config.yaml
head_dim: 32
vocab_size: 4096
hidden_act: "tanh_gelu"
norm_place: "pre"
qk_norm: false
init: "normal"
init_std_qkv: 0.0586
init_std_up: 0.0586
optimizer: "adamw"
learning_rate: 0.00225
lr_head: 0.00609
doc_mask: false
max_steps: 7074
Each number is 128 + 32 x the weight over the matrix's rms, rounded and kept within 0 to 255. Layers, rows and columns count from 0. Numbers have three digits each.

# layer 13 attention output (transposed), 160x160, rms 0.126, rows 51-127, columns 120-159
143138113114170144154145091172098123163121148148138086115100106156120207123141135148116071071171139111084127145175124121
072111092108097142164132101092164057159139172181111082161109105130147155124133056073098163130126091103068084087159191112
115178161104102147060196175083105146086148137095148174090140090093160129104168125133154068111109128148077130150099096118
066110116112154151086152128183127075084182186113129190117144073082134153089113094096138085086173097122166134101135098170
139113120115178190104124119184152100069146114112101090068158141089203162139143121126049091101156077164089122127191117151
167179105110161121151144128147080139156165142134063159106170150188137189143135130097087132142160059137082145124104112142
130108089117154133159121173133185152107077169108131143100134129157125049178112162125127167090089168158124160162145115107
151046102173151102169129138209104099140116106137072087106081136174080169151073086129126128126150077152131116130157134107
091115136137121119130132092136115211122161145120132166111151126172158141160124153175122135099114132069145152187112119100
113149155136148166122162142119104148128144075127091140128159109107133187146130135139185113118069148119114155131151146094
116114124073163151070111147121147125085132148136180083116087120083144080125111164115164127135093128178130128057175080158
125115134094124130123172071157081144101158073135166158121078085105063094190091103116171117132142173120155156184100113137
139160163157092176101144143145147174120148122085122180126128078161175181157165134103156104070099116107102168131165110097
139149148124143114126105175144147119119114000184184131208120141157109062134154178061174079154092211133105130141058129151
142072112051130178149133241149145115119060145154125111049127145206118133092127194108136140121138158133085122126134102106
158159107128163117091115103150138202152145163114123083079146139188117148116144133096129147103188142134116132186140109113
109147109141114149091087025146117181202143135120065043199103143122151096174137129093137082154151206090098153073171203147
145063125094138107108119128103129120110098132157102139104158123000109116119123113079129141163166134118146196102221085197
181075082081121117147175121120139074048079156101091173079159138163132191186175107022090141149149042044104089094150166137
137162157146097151177174116097085077052132201140177129123103140180186144114119146222090149132121094112146120122094145115
077139126102137118127165084155188123132152113126150172141155137000092147132133060111191080135123203087134136132129090162
096100157090146223181131088101144037148113133129120099157104114207130143106119133110171084092143151121137150179096126138
106174059102176128123168195111126110126138090124127166128122133143051206140112093213125037109121162091073043132035125111
100139146132106113122098140135144168106158119133104108112146158104153142122125160255177094140110216134084196084141126112
113132095119175112143111145105104162092148129115116213125108122079100121124132075110172139139178109132151198158255120190
099117047076145066139142177112144084055136184119172172088108098149135143130130115065098149165157018136105097132217179136
148133186139151119151085181091187094047111022151123161213119092070084102123128134083152135181030172111111156189086139156
143146125110134101135103089126129107150187133129133183192122116199110148115098126123168124123153163145147104167134150080
151039115149130158101143126123172171069082239160133123175125057159084103133112165141104106092091071088082075080079109126
133138172158114088087170129163150157088096059185174109123203166160154146159120107146092142213090199082130075066054178150
162139120106190084167122134106102169106114075110175116099091124205075130091127145052145077138160138168149080167143113116
182174139124094139150149051153091106124180102140144115164077106069127175149107133071179076133175149138115078096193129208
098074110094152107128118105127138132088029129171140089139124139117126095125122140116131077203126166114111110061134072106
099125152129161111131034134128149162119127163134085121077106099033159100146130106192125127106070096159107217084146086105
114158132088117134170176188126146084146129138095168073117152123127144146126141170206146063119113119126076080140100109164
128125127113106178130110057097101130089134204108120167090107108080133119085073106143166089202160095143161073074162142111
153175152168116158076147058117138120161183156082117131188107071138164112140102132075114118109089042127105101175067152134
073144140093095074117099143127142138136120148102103099167069104100111180070101118137084119180128165070071105078087159128
123057071134172120134132166093159167140115195111084148169144112136056148132159055166080101094151029121117121106083020124
159103054092097190118163110107026121191130074154146093117146148129097158142124102048110119107197163090140134095115124108
142192137182075126128135177093154082134186161116153217128111129041103120082151141098127172138131040138150069192170163140
125137148135077126151120220035067066174151139102180132221142104090096111139126216135106075052105127155154088146110076150
175177166149062143077120154172112127182155111119153094144173162179101114163136225116166193141121228113138123114073194114
128092139099167098117060106158068097115077051123187151121102130202142096099175109000167125173095085135117161171160045148
129155133144141123149101130106227156064111182150117087093128153057089112131121106097105179188080125103094129137140133133
103113103113179160147127158098076106108166126158121177131141094108121082149128157125098130181126143145124147101131104153
137116110143101149152157103074237136105131113123129092072135098121114134110139090121154116093149199063111101109109196152
119139131118094079114133119161157086138146167105176139106146121131168118144122135125151156115115096104167176152068085087
098140159187071153131137152103094115148137140173127132126134159164134119155156135136130107126159145153135123189127090145
117091136074099111104103144149213131166122162111086082134134142079106158138123132138125117095144221139097131126180240180
123105098078163159071107170168096067123096105139056135092142145151149167137117143143120174094118104116104182094131108152
143146121114107151080091160165115107067081170149114109077140105125122131129168138139097092118138096161057114103187104096
156121125112102147079129136161106126090146123132110118124133097096185136113096107106151100159173093091098197105134193141
117105144128140122085127115086105117092134180098144171136119135164106125132138164106126124121116196165149126133100079089
124127150143106144146132147182165129135139136060148112098125121113155107121139104168110153116127114105111123114105136141
140114126118129120185139136104141098118127179118130126095129130172146135114091128104101126111126196087135131113141189155
124134130148105131154088117169167109159113109184142100142115152113169117133102113160135082153134118108087140141075184130
172097162127134171150129112132116151081122101167073089119112166140146126139121096157135126140113119176115126108117113154
136155178140085111118131136153058113116146095187147093091120140148153132160144120169162185138101130136121142126122164107
113099122134141118157123157125115133112145116195113153135111132160111105127134104105122126131111174171118155150116077122
116160044108123158101178158090186113145137113149132116152187151089119136062147115142113108071132148077118118134112130150
134073089083137094154167089150113155130116106130107169152120127133113145140104086135131146150128176197190161141172149173
156127107078141129129130100147118164139140075143113131188111126142109118100088129078163137186189172146128136105138120154
147129120117100100091131119075119123141125130104132138122117098148130120096119125125137136142143036123136110122123096109
113124116136158092185141104149141146165116151129140153126155125189126148100095123071138152131106149124133141178095074134
170124146152096159159138111160150173138130114116142110138096101114147127129113078149138109118153124059165136137158167156
089095155137147150148124157072108140180130140117092101107089112161160124082117120098090163105168109131124148134156141146
158122152145073118117131134101116097097133147148138105160154145166177134138133172150104163068073067154135124154132109097
125145108101163114173151120156139166175134084103133138151149138156110120102134142134113119134094142149135096120039126141
108136113068114139107075169146162166184133139120119154136145160060084134112130147118168102147171171105115123119132168142
155123119089160087115168126156215104093105142084120148125150151161147119112100145128126147137160169140115105134186152165
170114110093150110135173112102172151111155171113097138104118106124115119146138107122122132116102091163142144125090072112
139134093129113137118105127123124149129120092094138128123107144076117143102115110124117115183160162109098130090192165112
142152172099152082107133120129144142121137104160134168166133167158114140121103168112193112127134176147143128180133122135
144135111147146127091077137123139163168138108062111140152110065092116109070131133075140112157207131154148123142178068131
142116143149124159103106134113147120077125131085087174097104092094155151141149127147098072132177111100087102110218164108
130119103174074135147125107155173155171108132168077125107088136097128174126133062130129126073130142128169150131154152124
# layer 13 attention value, 160x160, rms 0.0525, rows 52-127, columns 120-159
118144102204198130067135167166134149123080124159140080123112097147100123125164145137120116077120141188149179148116147160
142147084153139112135111141140129160164148138057171142078091174153144147142118127119112154164132166083133127118157122184
176113186086123134135136178158166185141122136100128116101126218144201090163104161129210166101117137168077160147116139093
085159094083088107109111117145192139164127138140103170162078141148100132123112146102157143145096126205132139134104109103
117113129149092094187081154137138157094090155122220142135128120042111140112135151118132144137107149127131163165160188103
137167114186152138131059160092103123109146063178126126141143100093152208098152066137093119152154121076121133104127108081
146142165120144142094141104066138128082094135083139044123185112095139151104139065115132145161129099160144147097125161172
120166111154134126118090119123127093155091133118116130142111081088170151148117142110143152151186141175123152083089135124
131125115092097109127084145138152166134185131125141142145120140128086136094085119138076158174184076102120127152171130176
123144153147077113152139151160121153178142079083111138116120076169152135141103080123115167143159100069107101157103120101
172156127100121107114176154105160135131144170083169127133127122214192158103104159130153199142171118097130151080113107161
137154107104169126181075133119112140079139101123217153152118144110148150144041172119155118209154119121137083157115123085
097113133167057213128094102139100027116128190098186176131167072119124127153164137175132086120107128121182098218118140119
127163078184126152155078185132094066120156110158144070121143146160123153143133129163087099115188130124105081141142205132
109092109110098114095122145120170119113090106181082174093052109166139155084136174149154147150189143169142179130146143094
083111169096169123134101067174176124133093163095123104117086105080100111113191140104086101194130120181137099169102141129
103105112122041149075139165168214108192148053050178128131092139188131112093017068123182127111149121145115065082153137129
121111165133179078181102130139135128155145061153151057138140144132059105115124046135163209070131181136091158115210138131
207206093093191212127090102135096166092116104133096119116079142001130152079217117129161183167129126105074102112154184152
127080123113107174159128140180160174102078130100132163110103109160202178107093125164112049140138153120130081084138147086
162178116128101153163122074117115141118155119165146079175126124096174108183065097114162082121182126166120101133146164135
049173182158124163159175100143111120112142111201115138098167207178119104117132103184204168095079119109119142171157083183
106187127075116201114160139091102132143166159173084061000060188158108155090200100064131186206100112102149059154043108142
119173134110082048143130123142175173182213098146137121127089080088144096137106136119138161179109095107101111091133157100
131114102169138069186114143166147153188128121123157144137131065083120112135172124125179160115136145164174230073180188130
032155123176150190137135156102107107151100119157111102149105093135169149178137131189191084114211096168139022135120136126
058054150104161112078136152117105198127153156089139151193107139183142165138096143129122132132099122190213132119107143114
090148114133167165170196125105216137121127159103167115131223100166145064164091112127104109100152165109075148169117167094
109117145140118095161082049050096111205101178124120104142168143133082152107117085136082202117111110081195177156151066124
129142097144111101094190144172198080105151145204104116161061098106048140171116157203106160124074098129148195148158104091
105085101079208122112194147105070127074113121093064107101082159147112124091103151105161086132147144129082132091148066191
126160129157032083066093104130131156144152168149165082093147117149128093159129153175091162125127115130126154137141106188
109153090105074157098123155146121088211105120108144180140109176177126078134158073082158153163122144129156047136125163134
131116119117195174133121164090133144142148089134126081094100109170097164136078082092100127084126140204080175139193126116
110098143088108162161107180148133132109124171087087154157106142092145175119103131123133101150158110114111104037181151188
077101163130164159115204088089111211103132133146107152142085123138150141153183123137082108047145178169142164129167080149
145093099155151180136070140111099072142146163183150110156191137177136187118164124099144104139194145142164065160127151066
127186090102124132145150119134211159129167110218205112086169142180175120101128118138125135118099138175012174220116155116
230094147124135138062109091132201101111161126139113177044105183208138164045073120140130150138128150116136093089120126163
134106080107182145170134116133120155111125106100141115133130060059175151175127098139151072100194185149112139077172167097
192153084122197170123179064115135126071178073110175163112203136128108045160046138143128062125079087115107169160107182190
099069147113180166155116065087105158109165119126204112103153171138081076117124130157066166130105110071152121175110088035
115132153125122134103108119128131155126190132123086142145084075105102133133130136138122121142127117197104126124107137103
117164087164157108102103198129184112173068096211161076110114080147136167183185098135113121101230155182151083094083192064
078133133123155101080080158126185085055126160118176080098055189134142118121104151094170148174119065069142124098129141158
092134115138080156139125146114072071172110119137124135194115099157168164124137153198136198070102160158173147149199083069
164108114160145144137132117095088131111125139107067141107076223091152152114156135127139132155180161100103100062158130119
164097099088109130096122132137105096077142134063114109166148075070188189141104153118088104162140161101141160099105124130
078130130132124140106132080089028115160098153078142170146096112173179175124088103156072155163130104152191121156128072125
112138077131117146125087105119149113096131142176219169160132167123086112120134118083057132151083082143158045124141176150
156141060119132126145128131127112187144140103083135109131137101124060195125085141058132105172125149117171074128113146128
091167178144108154171136132066147156152127163142147143081141169177085157134116161112104168069097151117119093178115129119
162165113137123147158135204105131171131099094116121131115125099094121115171130145136113112155166127110132149089168145185
172127091145160153195098148101108126142097120157105150157070134121159143164116144111134129078138137153083152105125089074
122048141119132140106058115149158217167122133115182042173160149158153111129136123151114209095139182119120133150165080151
119154166121165136194143100111100093133080186110118179122132169100149135179128164124198154052140115127136145126090154117
123150111096148103093138120135127071113104126168151088134169115112050128129188130073082126133112106105163117148102186131
166112096094140121129112123116152122076130144112100089169172086105070159163151116091087090160179133111125088113105117143
171152131173117127142111121161084112122130141137122089118118135128130071181149166152139123127127118098155050112069198149
147109117109149166109124058100099172159144133096177124072121121212154123093071136161108113145116127218136082163171139112
134139081147136169051119124184167135194111176173148124148169130123071182095142119119092071155074135138095106086124102109
077139115165151136113118164143120054070132154189153155064131155114086110070158125149111134073028090062124059190124134080
178126186145152148157185122132109114112134123181095138127133123096109132152121132134154085094150134085123169126120122125
173109092149127174077089165142092131068161120096159126105072174089147109157129088147129128097126142154205086099130118215
162147143088137109110153113097107108135112110128182117153148113160113185121093114155133181050130173170072142111085146021
163114068152117123075096137133144148084185115136147139109132086089125163125188171151089163120093090091129092137126093138
142134084116163138142135126129126234130127122079083093141134082091140155183161129085115125230150171095096151085138165154
178127171134154119145101080142149107117190158176151127118129152116132079158124136154182146144163086153056173128134109174
100088096107167143178140040136079135055165143174200147098114130174149094101101139146138110116112079136136124160083129102
095151108120109127176096119116121117206162124149092112194082095107088145126087153132106171137059114124142153142136110073
108130170183124130104150167106083124104118120127120054135124151115116088129177109114157097120145114105196166112216162153
099120155114122121110174090146197120142150122183138148139155146179157152104133143158134119097135140177096114162085076124
140158152145090166097154118157129089120162206134101081123096098092114090155128135136097126164124095081114147081086150123
097121112149142142120195171141147107083177183164106130112090133126110149096110140141115092090075114140091127145072174049
086133174113105121128111163131132181223119147111161128182168118178118137095098118158111172126115120123156157143075100097
136141156105162151079122100132133108130150108107158101138140140165143097128131125158110153132153119123161095210125110085
# layer 13 attention query, 160x160, rms 0.0681, rows 64-154, columns 120-159
135126035141149150116048000085105095201130227084123166178076131183133129121152120143152078127168126141131111135148062149
132110073122163152100055049084039178200117123098094123189088051130117088105201060026145093056170118145143147155197137140
116150032121203066105179142139072097162106047202085141201148180110146113084025073006142200186127156094105123107185061177
113126057061164084162129194120057113133067045203136150057153208162117147134182094074140100131111100192152147093100095134
152164130124093162173109051154107112137152126130094139164113062174177159174147122134110035116135111131148137106114135120
077162080145148157061102113149097116138152137154078118068122098129196123150092104060104161106135118038066089118114162055
141192087123126108111084107141168067178098092161015208231099121000066098069127099078138148228113115046123098134217118169
126119180136180156180146059104149110140193162087186188216143141255108144142153115185129096112143132155174185221033093097
131093173112097169112123215131041097213081101149088121136181166119168161128145140221194115088121127171156191143031105051
104172161159087176114070118172123140171161179064111165110132114194140107108125251130169194040166136073141181228192127107
117097157189189127131059078092100218204210048132150171122126166168116128169128174151186128063159118199188175176131137101
117136127123075175128128135170148164204136191077083167246158150036150106188117130184146123143168170096060132055152099128
095124149188093173101145211145181018051171162168144167148104111039114170127131114194127111178104112089113102190112153144
113108145107170116136082122145187127000109180090108069031124099058130000158146076173137124203104108057099167068161104156
153088089147180114133158127154135197074149155121119084060187110186174112141120149065109129197088077113091080088026089135
135190128121115213145187201141144127173165078192121134114146119097125235083130088195112135052105198102090073121005180065
108122152174103139144145144127086160188068200120074126124083107118156124139085129194107124076161193141139168056132082115
105127123114200127218107083122180143078138096175103114149032181137125140115102052166090062217132100114079169128128144125
183157126099061185154186100080135084095169171107122198170146128100043143114086096136116146093182127155162077230121059037
073143097101140154119147104125077156183156157132136133077068135255145142037126125132094075085119096149108090193049103066
131103101148163157183197073099046199183128173177065131108103129147133122163153067193108120066159106176137159109111025116
177072022097151059179136165080117176144114102098114152118080098064098122191112054080144131183178153105149093046157088106
131117117157149114168169168123121123136163107152127137119158156062142141227125082204167074119078094162145126065081099143
113139147168119116140130141084186191200133148098099141164124149187074155114089121225134131116119113148097090166022120126
098088107073118123216177100045079144150102060173178196091120166211177134109140100064089092145110083148174079130085016067
138221023128137134095137111181129176153135047126182158084134163083098074136188126077162152075143119199121141190103124116
104160108098085133110176154106081079133131153131063126135173124057135068185083115113071186117104146070155166113207167168
084117133110118172079093149105180158103140165098061102055135177236202113200131139176131105086154145084117189101180123169
105175099157115181107094047119112099138220159118111204145131077039133129169129095194160088127177130107129055063165155168
181137077123149157171093105203040214156176106236137132126117077169108184118138136023118097108189140118141136136183162134
140117208192201163145112143125146160117142105223125127149144080154115138183112109255197100088148125108100156100044135105
168077158105175103160105143094070129138092056105114117139080139091158123187118060149155090124079179116181219104165081179
120111080144186044152114118074116145124091117140129123112135194154129134159139087122097122128105112150132107161098117125
109110173094114150136116105110143140078143153096115088166091105136156119112107117146136111148164131155113136184116136108
101149131154111176129146183121118110140144124123129129159141117116117121146115100138092108187132127119139104127119106127
105177142150162132081117158139128106136120129117137127106130133170151146126169108105115123165095119092134142089108151160
091073185116107116150163094130129198100148154152115104089108127188117121137098062119106127144153080139169165133118124150
203104134098132115140127130153091119150101080125104173134092118160109163152137172142133136075128132147151131100133116097
138094175119080125143157092126118137123155173112140123136078116192102114062128165124110157061124170173113125156167093130
159131139089149134136180113169122165133121165101141148174102139129108138136104146092129175056195118183161161149142070095
155107151105136153140111140171119112157169128154127079175145115090100141086149153141121118101140139131179109081132162155
168174117159098121144118144201109089161090116128111121127202151115140130121172206142115091116086145124098126106065136145
152127138167180092124141089151156111107138111125114142118152118128157161103143166102093130119089132120140104148133151151
132148103113122152117157163150115163141126121109137092100166174074098128159158117103175120097163158154143163044119138141
126159151139106175093167134113101119138118153096124105174156129135120133161166128120137097128117119148113152121129138111
150135123127177073090123164120118133141087066136086129113158145145140125110127096085134101084096146127090116107158095145
120143126124136159112117096120132101110130129137095127132111104074140103167114115135163094132081167114143135094126163149
118190171145089148112104162138074090107112170109123136132145129104133181144158189107149136154141140133128180127165136134
137124162117177086115108155054138116100121138152102144135111146133150132144094073153164133187156116141151130112145184081
174155151172060092099151128165082134113078146069098089103103126133157106135174180136131148106125094105129157113168079127
079150172119131125111103093119110088068117162104127139114105107144115124144121157154143141136191117082138102132110151153
107112120155101119088110175164098139100093132150115096157152131123120101118152117171075146137087095098098168109135111120
107114116137123144153128113114152094169124120118108114111065148121130087095112104163109132105144131109125157155073183160
083114152099132090156131104064110147137154081115159104127083144106133137182103081084146165128211137141163163170116129123
128089113135038175128192126151114104119135136162155118139109123133142115118157142129100130091157141121150151164149175171
153112156127107085120111116141159136081108134132145138132140061150105122112176123107164128139192130110139126141207141120
136138087104094106096130177178093088104116139129122120155172168110134059108145148183120117132080123158075113096092120095
128113083113139067146076090099141120191166127108083098200113169075124068172126138158144104166119124196148105150072109122
148127133141151096105162168099136092128106116119133103117116140134123096150148109117057146129111139091123122099159098138
134162058174144118116115130147057153172088102170117127125155110125125146198100104122131090137102104109093142124102059124
114139112175108137124091124107127192154098125131126089065145121126140184123090120105146082101125123092119118131072169132
125114065111133110153099065137118135096146128154090142166127174139123108129126090109079129099102141197133149158111128147
109143086174178159119093136106121129126153131194109187161154093060115147207085128092141113186102140089115178101136190135
129157100115100138124123063105141158151148123098144154140125079165116145138135128123121156108161131112176153151153115110
115138095129098145104107092128124114154155138184082119161095075089106149141121159126095143114166133044137123100153138145
152136142098081102172133172116174129137115145140089111152148147159092161106088133111128145125123130164116108077096107095
160171165132143138123125144134188113129129129156148126167145135097134111148115120193154085112119134117102110120116183145
154116159101156109145105084129141135102112148051142158102124102141137115157116102171152130122146102147143167136095100097
145163108099169123128088149132110125130088095118114107150088101122058095104152099152109124151181120164144160139168136142
190131119147095151130158182180093157128116117120107186071192122110104133128134084169129136102099149151139137127096093114
123095126088135112117106089046128160125121137096123119109106140163155121130123146181149110184113153130132145129085131116
087164108122168103117116154166165131105125116115133147084164122119140093155151148178165171114064150086059116160151101131
117145144090115110141110125134117182181140132123124109134107133116106111133076136155191142099153108191147162103144095100
131140133135150165126110169133146102128162178078124160178133132102131103153163152167117125067188119074138135132176158105
125105099154088134135153097143153165151117141137127139136103102091133141095136154180113121106128130169202100166109119167
186130153072107162100108111158070113126114135109148116140146119144113149065114183132085128108134127133109181123153137175
120140154120097169090158093102168128132089136144125109150155112145153131106129174129185155060133157155083122111158152155
127120154150139167119131116143125089095188107124101102131082122083154123153113161119128132154116147109139134115144199129
134135154119125101105122128118143164105149162108140146134148163131156126131146126116121131122122175147119100141124137111
159099119142147124153151151116137175123134159163129159086118118122150084153149191110145136130123119159120126137129140092
108112094107090107161202176143135134182133086137114128158138115123118146127077100137094134149096130158072101111100144150
122167132105189142126124128120123146201139131167118113143107170198149145113111121085151118098079124204129143209065070099
162112128138149145135166182080090152120121097151112184132132156132107093105156154120160086165131139133128141138101114109
154086159136102115162116117092110087086085182098161142100135043167101111088159189128099119138123162154080121161173132138
163170160093100126175174178130136105061141077166155169141175148118120163113138137107157168166111129175118107126089153159
109098061085153127121100069124083126169111119140096173100147127173131116144153104079142133162146114145119159145153081115
099121119105131191115156160122122121170142163132146117106093139155153181114098162184130143070118145090143144157094130101
122184118147145182114129143104127095160146148117110151131116091141156180121111120118128100134161161133086077162138150127
131148141170101102138168104105153139077080126126112091135132124145168122114119100117182126164134102111122145122133115162
143120142109116153127141109130122098053153147138167132071122120154120067168156138145190194131148111129174151172155138123
200128146179064147091192154138107128118107096110119095138077109206120150094118174079141127139157141169130131160137153125
# layer 13 attention key, 160x160, rms 0.0652, rows 64-153, columns 120-159
052121151082135075149207117109153220108196192125086161172073073167172159151090018080121107150154082179047090134115090130
144102141128128125104127084210135163112148116089105176115104064140154114176061141143157091103178000160192102120169078167
204046116070134096189114097147100089123117044141166153198132180138170117070175113056132070164118159125132103143094171142
125121115090059088116123091214115067135100074101114163136135159135122110133120103124134134122095077116138172091120075089
166138200059101191140160094199087104139158168136098072148083170134075135059125098133167109084140078144122104092136160169
137033168154132143122113154180113088098106108124111206117105129162121162072144169063088093150121214113147098081137196138
060034138086145061159126121127122134179120055078162195173116161092154122113102000117181038179183121176113130098090162191
124194094110155160119163106126105132045219186169106136107045135161096122124104170119118157103097094216169141179126117112
125153179108110187116126091119070057173225115125105108147127229154142160064159103158139125121053071091207131141093117143
147105104121130152103112126138144170163134144094142131114051036135106136099152114121130115133116174151106171162153150079
108147104113132126101148131158133180148171115095114240166098136089096126155119169195112135124092127164163141150106110087
072182155118159124141099115124114164159154128161161098120118127112064145120151073120134061205107228122102153156096160118
101186138121154218174128154081128119067140118119167151076162063076170133152135106158127130152143107065112099099118210189
084217113171113096126145156183156153150064163109148071117123085096198093194161089160120168154146115147050086150157173112
139116113233101127100132136117183119154070188178187127094136140187070146183126137090000126096099227094075127115111094113
129116154138093168144136140149078060149178110175084163120130194122115182098097130172127144108059238065147164129108155110
159174168166155109086096133084131162165135163094102064105166152179090128157104140170107096140102064170088135167145129093
063177092164160136145065158155125077124081125160090153070092123072194164099163070153151064164110100183131107128117131207
108109151047192148108169141041086151118180122097172248175107110097152120129128164154192179095133045132199117111117104107
149121071166124136125123098167109085116086255149053152119112163159161192100140135091104113124123064142056109096112068125
130201099091152132093159086216125138162151154121141156107131167122143106132128127142171150110138078125153146149171127131
105085104112142030054152115118132149162095109116137163100186132131131107115125096176136177140117039115173142140159075156
126221110150115152151147102150104151146117101129116080084155223102117081147127079212135123115106066121113133159126085173
094163064106165155165148135061133153167132162217087118134113209152176172140070052139078082168118123142113097153072127112
151097110127109160097187138152104126105129150160139114132128107132116120127117144175150112082143000148155177128122091167
106106040128077068123143113183158107056093121118161193131118121095109070131155123123203112130155171127130114146123084077
162086137149137119012088168116138178179150105085143092043158087171192147086103112106126208126143082076142120042124161103
132172123136112145169142131203093133092075158101148070065137141085194121170168193181073136099114026141138118084121169109
134140174092121137126161108112156181123185194088083141154106104150183151084073099077057074105094132130118069047149181185
137116160122152089140164083112180145117111128144139094156089141178052112125103148070115127120119247106120143117148101134
115163095172054214177185156126131136083138162092053146115119154117138168153068078152062073145032211137076131218075163194
114120134130122131082118141156118145144157076138117086083175092084172103116125096144153140121087000113152120135137097178
116064127093137146115158132159113139155120117147109118142142126123161108130134130153133150137129043149095124156096177152
145104143116137122153176117156106111162098144124113091170071130084162141145091103128154134120129120138107143116101130117
133104135118111149097095135081106104120168136139135137127117108092137158151110167152103146123127107147133095100129146107
109102149144106143102156162089097090118138124149157177095165161150138166114152146159088154099104065087065121089080108109
180122108115159142088149128135092137145129170132121074143101112131130125125140147176106154124117023097140139127124119106
151124170108113105140122126170150170127105115148099173129137138139094114134086087126123155135125097112168148132132090145
103081165103111150165132130154147170157087156101114133126125110124171142138114174152139160136108118173220135053138119129
154114117082107098147156095157160133092124163106132135162106125162110126144141122094144142172160154096157127141190088102
127129125102130153125127106162163137145113084114087071118131157119117123139123155082096091108106192116168130103192103190
094125131144103136162074124168157092130138149173120089119134144158091102158143136093098101122129190134151158140094134105
090078136139132078125145077136153124124155155127145106144088145160101144113138113062097122142095194097127157112138136152
066130113094063162145116152101124111119117125138134127098157120077045092185153162144141075122131152148108128183120147066
117136139120116125163102138123078145108167140129128131134155163156096132125150108096131104102125138168138160151102145141
128119100143147089116147118113142102128149146129098142141161150163101199146156089106137066171111184115097133149086152154
144175165124146111117123147124113161145119121176087145092141102139124159128120130106110119110125227085116139108133177165
141098122119125116170130130126082066097159118130144099141103129123099141145164111076112094159150157133113110153141132135
156146129158153110090125152139093070088096119187099168163127142118159087150131115171155155154129068125111110135056133104
075111099130101108122116112178088158148123127096168110135162116168102128185178111086119081148134163159112154135126096131
106142192154147192130096131128111099111152122116182126093128105117127201117133183146166143110120127146101119084152195111
124112087156091141131109146137135127096141158144160150122165150168056132132138149154066131110107165107114126136128117120
137156174074118173109121176141093125160142101135090066134112131073165123128086124155142151109104043146144104138114116116
143106139141132100118153136127073169134103108123094112155146135116176113073084085143149113118141069125147100112117128070
178166134143130206130124129107118128141145144089156112090111114146127139121096173123144145100165059105102128118176112150
120137110160164139107163102139128086115148097086133144142161040075089144182163148149122116120193150103099163121143136112
089134169109102138134143077119125137121109119115146095124160183122084117152123145098089100112107190095120110127080126096
098164114082155114144106118126129154157100097118123128152145167104118136177131040127113107139173098151126135137064120085
117137127139136137090052151113120124101103132135162149155167103106165137140148138137099167111116085113124121119111130101
163099086157140155090138121089115148133147115172139157107158155159082135156113178128131101130126117164100098141097109094
117130171168099181156124126126132141159175116152152160096122126140117164101157087144136085120090207132122136135081174111
142179096107191095100137140109108139172119148093108125120145124096176136155132094134139153109135051128113131107134097139
150120117184183094129126134123110104135174146163079119162131108108141165120124100112100104138142195111108104139170178161
122101123129104123117148159138111165118139144104092166117107105130135115094111120120150127161133077134153129103110147162
115124133076139176089120109118149150157144086171083165102081092102128163112079155132083140152116129102107124098186118182
138135104130147067136126150094179136129114124140133176132132191174093122098170120141133080172159125168150098127064118107
159154141136087135155114174111124128115143126132151136139103127114146108160126121136133108141119208113131146149139166133
122135142109123127111142123167089109118120125111129101155155092150131131150150128197140133110137093121137102116143091128
093145123114159065136132103136110130112146137099133123123113132059151105152130074149149118097116080111167087120119108106
149110120094064146129136134182105118153123113129146121085144131081100127167135173127128169112130037127127107108115126160
091139156138116073120107107136129147165136114140115119171165134181136122120102160167091130176102093160097138141116132146
117168141154127148077131168169150104093147127156093138132121111081145059130150184117144161146123149114122136127125146166
137138131110114142139125125119161130144123128090182149147108133128103076150124125171148097084167113161140148156165097068
109120116128128172151110145141136166092143163121089119097077106124076111152154091143131100113157119115090175136174161095
106158103121118133137167108131133160163186073100091133099147100086099158159105174148168141110136125131202108150137117124
139112133113160189163126115122121138118172126118107152118123109169091142136124099084134092082127131166130121099140113069
168197139124113132140123152122147132125093176134142111127112142138102067101132153098131102129123190137083152131123111149
115168130091141128105088164154138095154171139095112153125147132089182176066112146154128140112156112100135137084178177134
099112108128140073164134084108159134107163181113113126137124162166116144121141131101136120161110168191143132131091133144
124112103133097153084144129162138093136103141152074116135132091114115119102158167102123140110138088087139121097148099118
131109070180143074158183159149117134155109124165142159144157201099139157127106066151111141178107098096089139121111113137
119110134108118122170162150091104135162158142127120120161116201207129157163148099123120158124172178173119136138076094080
152117141143129137082133140145062115179125107152112120128134175140126130109075167158142126134101123114122126161128076132
153127129161138159116141087091124127082117149138165101118119053148090155091151153074123135141137164151121132138184144112
224134101155109049181135164116144104098127098119166182137108144068117113143109112150173119118119157143125121172080128132
123136068070136143080120060161090169126094117119132149147110157153136092105168087064158131091169072137150136113120061074
141149169192124173110118141114118099147151112161073106123153146182132194159079189133119133078125132116122098110101156104
102112125123117153140129144117114117167140148170115157142106104149142171139101149144152101103150152150084123098133160136
159122106138105114087131119109144150124130119133161123116173129144160123082161151122094192193104084069112125183130132168
161124179129149152059160116164137087118107106109115128116143117152184105199147186130135226085126122126174123138136137116